python train.py --init_std_o=0.0064 --init_std_up=0.0361 --optimizer="muon_variant" --warmup_steps=200 --doc_mask=true
Each number is 128 + 32 x the weight over its row's rms, rounded and kept within 0 to 255. Layers, rows and columns count from 0. The size above them is the row's rms in percent of the matrix's.

# layer 11 attention output, 192x192, rms 0.0894, rows 145-191, columns 96-191
size [ 95  99  85 114  97  86 107  96  92 118 101 103 104 104 105 105  98 102  98 100  90 101  98  90  92  92  92 115 103 106 105 101 109  93  95  86  89 106 102  98 104 101  92  98 100 121  87]
[[ 84 139 179 111 136  99  92  80 128 163 173  84  70 139  79 100  70 160  39 135  11 135 118 131 167  98  98 138 132 240  27 115 119 147 168  86 142 157 115 124 143 125 192 127 117 112 121 123 116 120 107 131 126 130 140 135 132 151 134 147 119 113 144 133  97 201  94 107 170 128 146 143 109 137 174 151 136 100 105 152 146 122 129 158 156 108 146 107 153 100 106 151 124 144 154 162]
 [133 122 100 132 139 226  78 176 176 128  11 121  82 158 132  90  61 133  47 108 188 118 126 139 178 156 158 105 189 199 132 150 134 137  98 103  62  93 133 143 134  89 141 140 132 136 103 113 122 139 106 157 104 132 139 108 155 153 180 134 144  96 147 101 162 145 108 124 132 120  87 133 135 116 157  72  95 104 154 131 195 107 103 120 107 130  94 154 118 105 114  99 115 160 128 101]
 [102  66 170 116 120 104 157 102  72 155  77  89  99 100 216  70  72 110 100  75  70 123  64  53 122 127 122 119 115 100  95 139 143  95 156 112 141 104 116 161 140  58 143 150 134 116 104 143 123 157 152 110 154 141 131 111 146 123 143 164 157 135 105  63 118 142 146 166 109 159 143  62 138 135  67 172 115 124 149  98 125 124 138 135 137 123 119  76 152 129 180 146 104 119 129 169]
 [ 82 195 169 122 100 176 121  68  81 144 151 150  96 106 150 113 149 128 125 166 207 159 136 145 123 206  74 194  93 230 184 162 158 168 125 182  99 125 150 146 100  98 158 115 172 154 109 129 136 155  99 173 140 116  97 119 125 116 121 119 122 160 111 144 133 146 157 116 128 125 103 115 135 144 124 143 146 100 125 112 122 117 177 142 100  93 128 136 161 112 128 111 157 111 135 125]
 [111  62  94 108 122  96 142  48  37  73  57  80 203  93  67 165 179 140 127 107 142 131 131 136 157 156  91  56 128 127  90 178 106 161 200 170 155 131  77 148 102 134 102 127 144 133 118  84  99 123 118 126  91 168  78 147 131 134 103 113 127 110 154 103 130 111 106 173  95 131 144 132 128 156 128 149 143 145  84 121 119 114 100 122 141 104 136 114 110 152 107  52 127 102 116 125]
 [138 123 123 164 107 143 122 153 150 129 152 106 139 148 108 116 134 117 152 141  69 156 179  77 103 123 171  64 132 165 181  64 129  95 121 130 143 146 131 124 106 119 115 133 156 113 118 105 142 109 129 137 171 128 118 135 122 145  75 163  89  91  78 182 106 126 129 128 152  78 145 116 137 133 117 122  90 135 136  67 121 147 153 130 107 117 106 157 168 121  88 102 137 141 124 145]
 [ 39 135 198 137 141 130  87 168 172  83 136 177  84 185 205 172 151  76 145  97 167  96 131  98 175  84 113 116 141 174 110 146 121 133 164 136 123 122 132 107 151 122  99 115 115 104 124 143 132 141 113 141 112 165 102 114 161 135 143  78 117  94 137 122  96  88 118 150 105 133 130 132 127 152 130 136 130 128 128  42 122 133 115 120 165 135 111 155 132 127 147 143 123 101 154 145]
 [123 120 175 121 108 155 164  76  27  75 160 161  91 189 255 108 139  87 146  75 156 136 128 160 144 102  94 158  94 132 157 114  91 114 110 137 140  93 134 129 194 110  97 125 114 167 108 174 151 151 116 109 131 103 127 151 129 128 123 113 108 121 142 134 149 146 136 123 112 171 147 143 136 139 115 136 113 130 161 130 106 150 152 129 156 118 144 135  70 121 135  94 161  95 115 142]
 [ 92 167 151  68 103  86  60  92  48 179 100 106 119 108 180 137 136 222  95 113 116 140 161 136 135 117 176 152 122  84  99 111 150 144 114  94 153 104  83 159 128 126 131 119 136 128 103 137 191 123 136 130 131  91 134 161 103 161 113 106  91 162 143 146 155 166 113 133 144 186 155 117 123  83 166 145 159 128 166 132 118 129  88 135 130 130 140 130 105 141 148  77 134 103 121 115]
 [216 134 165 181 116 128 197 114 106 160 133 172 112  97 109 107  50  65  77 110 165  62  97 120 126 102 137 184 161  77 133  65 145 172 126 142 125 162 133 118 144 142 130 170 146 117 138  85 147 132 151 104 111 130 147 136 101 116 119 131 148 148  98 112 126 146 142 124 124 117 136  95 134 143 131  85  81 110  71 126 141 106 130 103 135 106  95 129 105 154 129 132 115 122 132 157]
 [ 57  97 105 133 196 187 155 101 143 132 181 137 183 126  48 116  91 161  87 107 103 102 170 137 103 144 206  40 128 121  89  67 137 124 144  85 121 133  86 115 131 122 104 139 111 142 127 119 145 134 118 146 165 104 111 162 107 161 104 130 130 106 138 106 108 117 112 151 127 134 142 167  71 109 108 141 114 121 102 148  99 103 108 143 149 140 123 124 142 147 165 103 132 134 107 161]
 [133  97 197 155 176 110  85  89 172 100 156 110 209 209  97 154  72 103  90 115 144 171 127 124 112 164 184 144 144 142 118 178 134 202 131  86 181 117  79 113 150 126 117 108 145 157 135 142 112  89 130 189 139 162 125 175 179 131 155 149 115 143 155 125 153 106  87 138  98 160 131 143 100 121 121 139 155 137 160 112 137  88 106 115 150 110 144 113 131 151 124 124 164 183 146 118]
 [ 93 122 131 170 139 119 193 128  16 183 190 154 222 113 146  80 141  67 230 128 128 143 151  27  77  71 162  73 191 138 173 139 164  74 127 146 118 100 128 138 139 147 132 136 164  98 126 126 114 120 115 115  87 103 155 159 143 137 148 130  79 198 135 132 106 142 113 111 146 168 104 130 170 128  84  86 160 146 164 118 160 120 167 127 104 142 158 119 110 135 125 127  73 151 111 110]
 [176 182 115  69  99 169 132 159 199 168 136  80 181 253 133 108  96 115 140 201  63  89 140 198 165 160  73 181 164 152 152 183 138  79 143 179 157 122  98 122 125 148 141 124 139 134 130 134 125 137 113  83 109 107 154 145 121 140 150 136 103 123 105 128 123  99 135 130 125 117 107 171 129 131 121  78 146 136 125 143 170 114 134 154 127 114 118 147 131 137 153 142 110 136 141 118]
 [129 214 115 124 147 113 165 190 129 192 170 108 116 109 111  42  51 130 191 112 128 108  90  90 133 110 206 169  87 176  58  51  85 160 103 118 131 143 125 121 103 117  99 155 146 148 120  87 142 154 128  83 138 109  96  83 140 173  83 148  98 104 134 122 132 152 130 148 135 126 126 126 143 139 140 116 104 122 118 131 121 158 163 121 131 102 145 108 119 131 163 107 135 138 159 138]
 [139 157  47 179 141 189  81 190 204 200 167 124 126 181 166 183 135 153 144 175 131  99  63 163  93 135 123  71 151 103 139 112 130 145 160 176 145  99 122  91  66 168 158 143 149 129 117 131  92 133 126 145 122 125 116 122 128  93 149 126 142  92 152 156 126 152 118 127 146  98 118 114 123 123 142 121 154  98 130 130  97 132 187 142 157  80  99 154 120 149 144 124  96  64 138 102]
 [ 98 160 141 100 115 154 175  97 125  25 161 146 110 109 166  70 165  95 236 198 122 176 121 119  81 126 170 193 194 115  86  85 122 157 100 155 114 132 109 181 153  94 117 106 137 151 137 120 133 123 121 118 117 117 104 105 103 141 111 121 152 133 103 101 153 111 109 130 115 161 134 124 113 118 102 168 120 144 113 140 137 148 138 121 115 100 117 111 121 135 149 102 124 108  92  92]
 [104 104 146 119  79 147 125 113  48  91 203 110 136 106 113  93 131  80 108 159 128 142 231 103  89 107 137  88 119  83 134  93  94 168 168 103 142 122 104 160 157 146  61 152 122  96 173 116 136  81 136 152 113 106 134 107 153 146  97 115 192 122 112 106 113 151 123 113  99 138 132  68  88 108 113  95 136 119 167 154  92 133 143 141 143 126 111  99 138 128  74 126  86 125 141 122]
 [ 64  99 150 118 120 164 126 130 124 130 247 126 129 119 149 149 165 140 104 164  54 120 112 131 158  53 152 103  40 167 146 149 105 162 137 139 123 172 124 113  89  64 117 175 125  88 137 144 113 151  98 125 117 114 140  97 115 157 158 154 122 153 101 177 138 156 123 122 117 161  93 180 141 132 150  93 111 118 153 136 140 162 133 103 121 118 168 130 123 155 120 168  88 124 120  86]
 [ 90 141  80 179  65  64 138  99 101 112 230 137 105 104  81 134 140  81 160 103 228  95 151 135 164 175 146 125 172 176 186  95 127 147 104 134 167 109 119  85 152 171 127 154  87 100 169 133 118 126 164 135 155  98  97 132 156 131 112 134  79 132  95 104 101 123  86  85 148 146 152 150 116 105 159 138 158 127 111 152  80 124 136 119 106 111 108 108 113 111  92 139 102 101 137  90]
 [ 88 153 117 134  63 158  46 120  72 129 216  89 147 177 125 154  95 147 183 112 137 170  73 156 122  51 126 162 113  86  35 124 137 126 119 113 105 120  79 116 160 144 158 148 149 162 103 126 124 121 119 151 166 123  76  98 151  95  97 140 174 143 168 136 107 101 134  91 131 153 132 166 148  93 147 112  99  64 165  92 148 106  78 140 136 170 120 127 147 132 119 137 117 149 117 100]
 [163 206 122 187 143 153 129 108 162 189 189 102 110 115 166 151 101 132  99 160 182  96  74 130 189 164 211 181 193 143 160 121 153  98 170  66 107 111 137 137 138 164 157 139 120 135 123 145 119 126 117 133 127 149 152 111 127 112 151 185 106 137 119 128 128 104 123 136 135 137 159 131 125 121 109 165 123 126 133 106 140  97 137 131 135 136 120 130 145 108 149 157 139  89 119 134]
 [118 102 109 156  39 109 144  69  76  83  71  83 221 231 184 144  57 110 176  77 158  48 139  95 105 139 126  35  94  81 138 118 150  93 112 118 125 130 116 143 164 119 104 162  55 166 143 126 186  95 136 142 158 146 135 128 102 148 154  80 162 148  93 153 132 119 121  83 193 146 149 174 136 125 134 141 107 138 138 145  87 134  92 102 149 140 153 128 111  88 106 147 163 111 126 101]
 [154 115 132 199 116  80 170  63 152 103 153  99 110 112 134 122  98  91 156 137 125 140 164  92  41 111  67 221 107  85 171 111 126 111 110 100 120 139 135 128 114 158 154 143 140 112 100 156 118 129 117 115 145 127 180 124 126 146 136 112 150 101 139  98 157 106 170 109 148 137 129 149 132 114  93 139 146 138 126  89 123 122  93 120 151 148 188 142 138 114 139 112 162 125  81 147]
 [176 146 105 105 185 192 118 182 172  85 118 100 105  76 139 143 143 189 173 143 189 175 201  54  72 100 147  90 114 172 100 146  97 118 147 103 138 128 112 121 110 106 146  98 149 114  98 116 129 157 135 150 151 129 115 136 179  94 124 124 154  99  73 114 112 145 129 115 113 106 136  95 127 126  98 196 121 148  97 130 123 104 112 146 186 151 177 144  60 151 148 139 164  97 143 114]
 [110 129 153 149 143  91  86 165  59 116 155  53 149  35 117 214 138 181 153 150  72 180  72 136 214 206 126 130 153 101  94 118 141 128 101 129 114 145  96 162 100 119 110  98 121 101 113 152 140 159 165  80 151 139 127 125 118 144 183 134 105 140 115  79 154  86 117  89 138 108 117 139 106  92  66 141  97 133 120 160 133 145 121 113 117 157  81 152 131 120 121  98  99 177 102 118]
 [113 138  51 153 147 187 123 167 169 144 145 127 115 150  75  94 198  92 159 112 101 185  99 112 158 104 127 109 121 115  96 175 137 124 133 144 152 147 165 139  88 135  99 146 115 129 151 129 110 103 139 124 123 146  87 113 155 127 119  70  86 150 171 107 113 145  92 121 149 124  84 177 105 125 116 135 128 116 122  84 145 151 180 135  74 161 127  98 128 110 120 141 122 136 114 145]
 [145 111  77 123 202  99 207 196 121 108  96 156 207 128 132 110 192 156 108 121 153 119 111  77 106 135  71 154 102 186 185  60  94 117 138 145 121 141 144 122 160 105 145 139  76 129 160 133 156 106 135 156 129 178 180  99 159 134 105 155 128 133 137 123 104 139 124 195 116 153 141 128 129 111 179 154 113 131 128 107 125 172 155 102 148 114 125  90 125 141 127 127  79 108 161 129]
 [142 156  84 228 177 128  28 136  97 142 121 127 183 218 165 116 150 249  67  56 109 180 141  79  78 165 113 114 116  82 128 134 120 139 123 134 144 133 116 163 138 128 155 129 125 164 184 173 135  87  97 107 125 117  68  90 113 111 110 150 162 139 149 136 122 130 100 117  80 111 104  77 122 121 114 141 139 133 132 124 139 117 100 109 131 151 116 134 124 120 157 106 119 146 124 128]
 [129 181 191 119 164 112 143 134  91 106 143 228 171 118 159 176 117 230 139  93 178  94 188 113 118 167 168  92 151 105 164  89 167 108 149 121 150 120  81 157 108 142 144 117 155 152 147  89 147 106 126 120 127 132 167 147 150 132 143  89 121 140 103 133 117 143 152 152 129 147 105 130 133 117 111 126 127 118 133 158 144 150  85 117 152 118 162 154 133 126 140 112 131 102 147 142]
 [125 101 115 214  98  78 150  60 127  57  90  87 147 166  86 157 141 202 208 128 109 109  97 134 107 131 151 138  93 221 108  86 136 118  64 154 118 100 149 102 153 133 141 162 143  91 148 146 134 117 105 114 132 121 157 118 114 104 114 120 160 115  91 123 104 119 122 105 117 127 161 137 106 141 142 114 141 107 151 155  87 136 134 130 133 105 116 170 147 138 145 122 123 134 155 152]
 [193  80 115 136 122 176  56 129 195  94 175 116  88 120  96  99 138  61 130 108  62 103 143  61 106 168 140 140  96 199  80 247 147 128 144 116 137  78 131  91 110 164 161 105 131 111 116 103 105 128 133 149 141 129 118 114 142 143  79 140 110 112  69 145 118 147 139 100 135 130 114 147 159 129 115 187  78 123 155 101 116 114 113 190 146 133 129 112 108 121 131 146 143 106 112  89]
 [115 101 141 127 114 107 169 156  26 144 101 159 164  89  58 169 159 145  56 117 158 129 149  37 177 101 139 110 124 133 156 232  82 154 172 146 145  64 164 172 128 130 115 131 134 111 111 165 151 145 136 148  93 117 113 154 111 104 132 132  98 115  68  81 115  81 117 144 133 156 107 143 144 111 163 153 132 132 114 135 165 123 130 143 149 184 138 143 127  87 111 100 116 128  78 117]
 [104 125 141 156 110 121 148 177 148  84  60 153 162 135 126 126 161  18 101 132  35 132  68  92  68 100 154 110 143 106 109 220 112 130 115 122 164 113 119 143 118  81  90 130 162 123 141 120 117 136 121 134 129  48 127 136 112 123 131 111 106  94 167 189 113 142 128 154 115 154 134 137 128 100 109 139 125 119  85 128 115 108 130 103 106 134 104 138  95 161 149  94 134 152 180 124]
 [ 84 145 173 146 152 129 135 151 160 178  29 162 158 131 130 136 156 139  96 106 161 132 141 150 189 152 129  75 121  61 107 175  89 110  74 136 130 156 172  74 128 104 116 151 109 117 175 104 141 116 116 129 136 146 154  97 151 123 121 124 102 112 106 118 168 155  83 152 101  93  98  99 151 148 100 153 100 117 137 142 134 120 174 109 139  96 153 131 150 139 134 141 142 171 176 105]
 [176  93 158  62 128 108 114 183 115 135 139 165 152 110 110 123 178 127 136 101 136 104 136 148 162 117 122 130 134 173 105 255 113 133 136 120 151 143 155 123 125 103 134 100 107  98 135 103 157 118 149 117 141 107 117 122 127 132 105  97  92 158 127 118 118 186 111 107 108  72 121 109 188 127  92 186 108 163 120 132 143 132 160 141 105 158 128 104 123  95 133 154 120  76 143 134]
 [121 119 191 110 146 110 141 150 162  85 127  97 126 103 146 108 184 106  78 134 127 154 162  85  86 129 193 165  79 111  91  53 150 135 113 117 125 145 113 125 164  76 181 137 164 144 141 169 143 119  98 111 129 106 121 170  78 141 151 118 108  89 150  73  90 143  97 105 124 114 126  91 148 125 147 117 120 172  99 153 144 129 138 107 122 138 173  80 121  91 165 104 126 150 117 171]
 [166 200 166 163 178 140 162 236  88 155 112  76 135 166 176 110  58  76 157  95 117 197 181 173 136 178 150 185  97 140 155 200  89 135 138 152 131  84 144 130 132 148 126 130 161 119 112 164 140 144 168 192 117 152 134 116 124  76 151 146 104 100 149 102 131 140 146 148 132 144  93 109 115 110 106 147 138  91 149 112  89  98 124 128 133 169 137 102 141 105 126 112 110 139 134 102]
 [108 133  90 250 183 186 179 228 172 107 164 172 140 128 162  94 108 182 123 128 215 135 174 121 132 124 126 160 142  72 141 161 110 135 119 135  93 146 154 123 164 119 124 158 151 134  93 118 111  99 107 134 133 157 133 141 157 102  99  82 141 115 125 151 128 113 101  91 129 159 139 172 156 118 169 150 115 122 112  75 121 116 173 117 130 146 145 188 167 118 114 121 124 142 115 106]
 [116 164 127 139 153 115 135 184 150 146 151 230 146 143 118  32 200 119 145  74 123 133 164 167 164 106 111 123 163 167 136 133 150 120  93 143 132 142 119 113 113 117 166 119 152 133 135 132 141 140 138  96  78 147  94 155 159 112 112  66 127 140 103  89 143 146 115 120 127 133 156 127 142 144 142 160 115 144 193 116 125 131 122 114 150 135 129 119 127 110 108 138 146 141 166 128]
 [ 84 141  64  59 180 115 123 122 185 137 193  94 113 137 123 143   0 156 101 153  91 172 101  25  83 116 138  85 136 107  87 102 101 127 134 149 108 100 110 142 114 108 189 158 110 141 124 133 128  83 133 112 153 131 133 182 167 157 141 112  95 139 108 140  88 168 190 138 156 127 131 103 134 132 121 139 147 136 126 124 132 129 102 115 160 130 136 110 157 177 134 154 138  99 129  85]
 [199  90 193  88 136 152 112 153 182 123 111 165  81  86 134 159 139  87 150 136 204 172 128 158 165  89 159 128 145 179 184 114  90 122  88 127 134 126 153 199  97 127  74 103 134 130 136 111 154 120 145  73 143 133 151 159 164 119 108 128  92 129 165 146 125 162 138 144 104 142 122 102 153 119 130 123 154 116 143 105 125 169 126 102  85 150 119 151 130 129 129 120 171 128 127  72]
 [132  86  46 109 133  57 204 126 137 195 131  95  99  93 157 170 155  85 141 141 121 125 224  98 108 103 128 113 139 142 153  47 130 139 123 164 133 108 142 126 161 198 122 122 152 166 132 128 141 117  90  96 145 131 155 101 121 115 102 134  95 168 158 130 132 111 114 163 137 111 109 138 145 159  94  93 149 106 115 157 110 142  73  74 127 167  90 118 166 119 112 129 143  92 118  75]
 [122 213 142 153  95 145 225 157  83 146  86 128  91 201 138 147  92 112  93 100  84 155 176  44 113 121  60  54 149 140  92 111 142 137 132 111 128 126 143 109 131 157 137 121 109 113 140 172 130 176 125 167 117 146 159 146 150 144 159 113 156 105 158 111 142 101 179 118 150 129 151 132 132 150 116 166  71  90 143 103 132 109 127 154 111 127 119  97 142 148 156  87 130 129 114  92]
 [144 102 124 113 136 140  71  80 127  39 112 163  84 132 159 127 102 147 111 232 159  72 140 123 120 117 172 168 171 160 155 177 129 110 128 118 115 160 164 126 124 150 154  82 124 143 143 114 151 130 172  72 128 120 142 112 111 126 121 149 173 157 121 141 116 132 148 126 106 142  88 149 149 141 142 102 108 105 149 131 175 117 111 143 158 146 102  78 136 136 125 151 109 116 120 143]
 [180 107 120 169 149  78 115  53  73 140 158  67 205 139 109 133  99  79  92 132 124  80 176 217 174 164 138 170 147 149 104 141 144 115 187 157 146 147 189 123 165 127 156 131 137 118 143 166 150 141 111 121 124 146  87 133 135  72 138 145 113 141 102 128 138 123 139 107 138 117 134 123 177 160 113 131 142 120 114 120 127 165 157 121 141 138 150 153 129 133 129 156 134 144 161 150]
 [139  96 140 109 129 139 196  85 196 104  79 153 188 119 157 174  80  58 108 162 116 111  74 144  88 142 108 164 188 102 136  92 109 142 143  74  63 140 134 101 133 162 142 163 132 133 148  96 134 134 126  76  82  89 140 140 126 120 147 123  87 138 136 112 126 141 145 103 125 106 115 118 103 100 123  83 132 118 122 112 149 112 133 126  88  72 147  75  95 122  79 153 108 115 127 134]]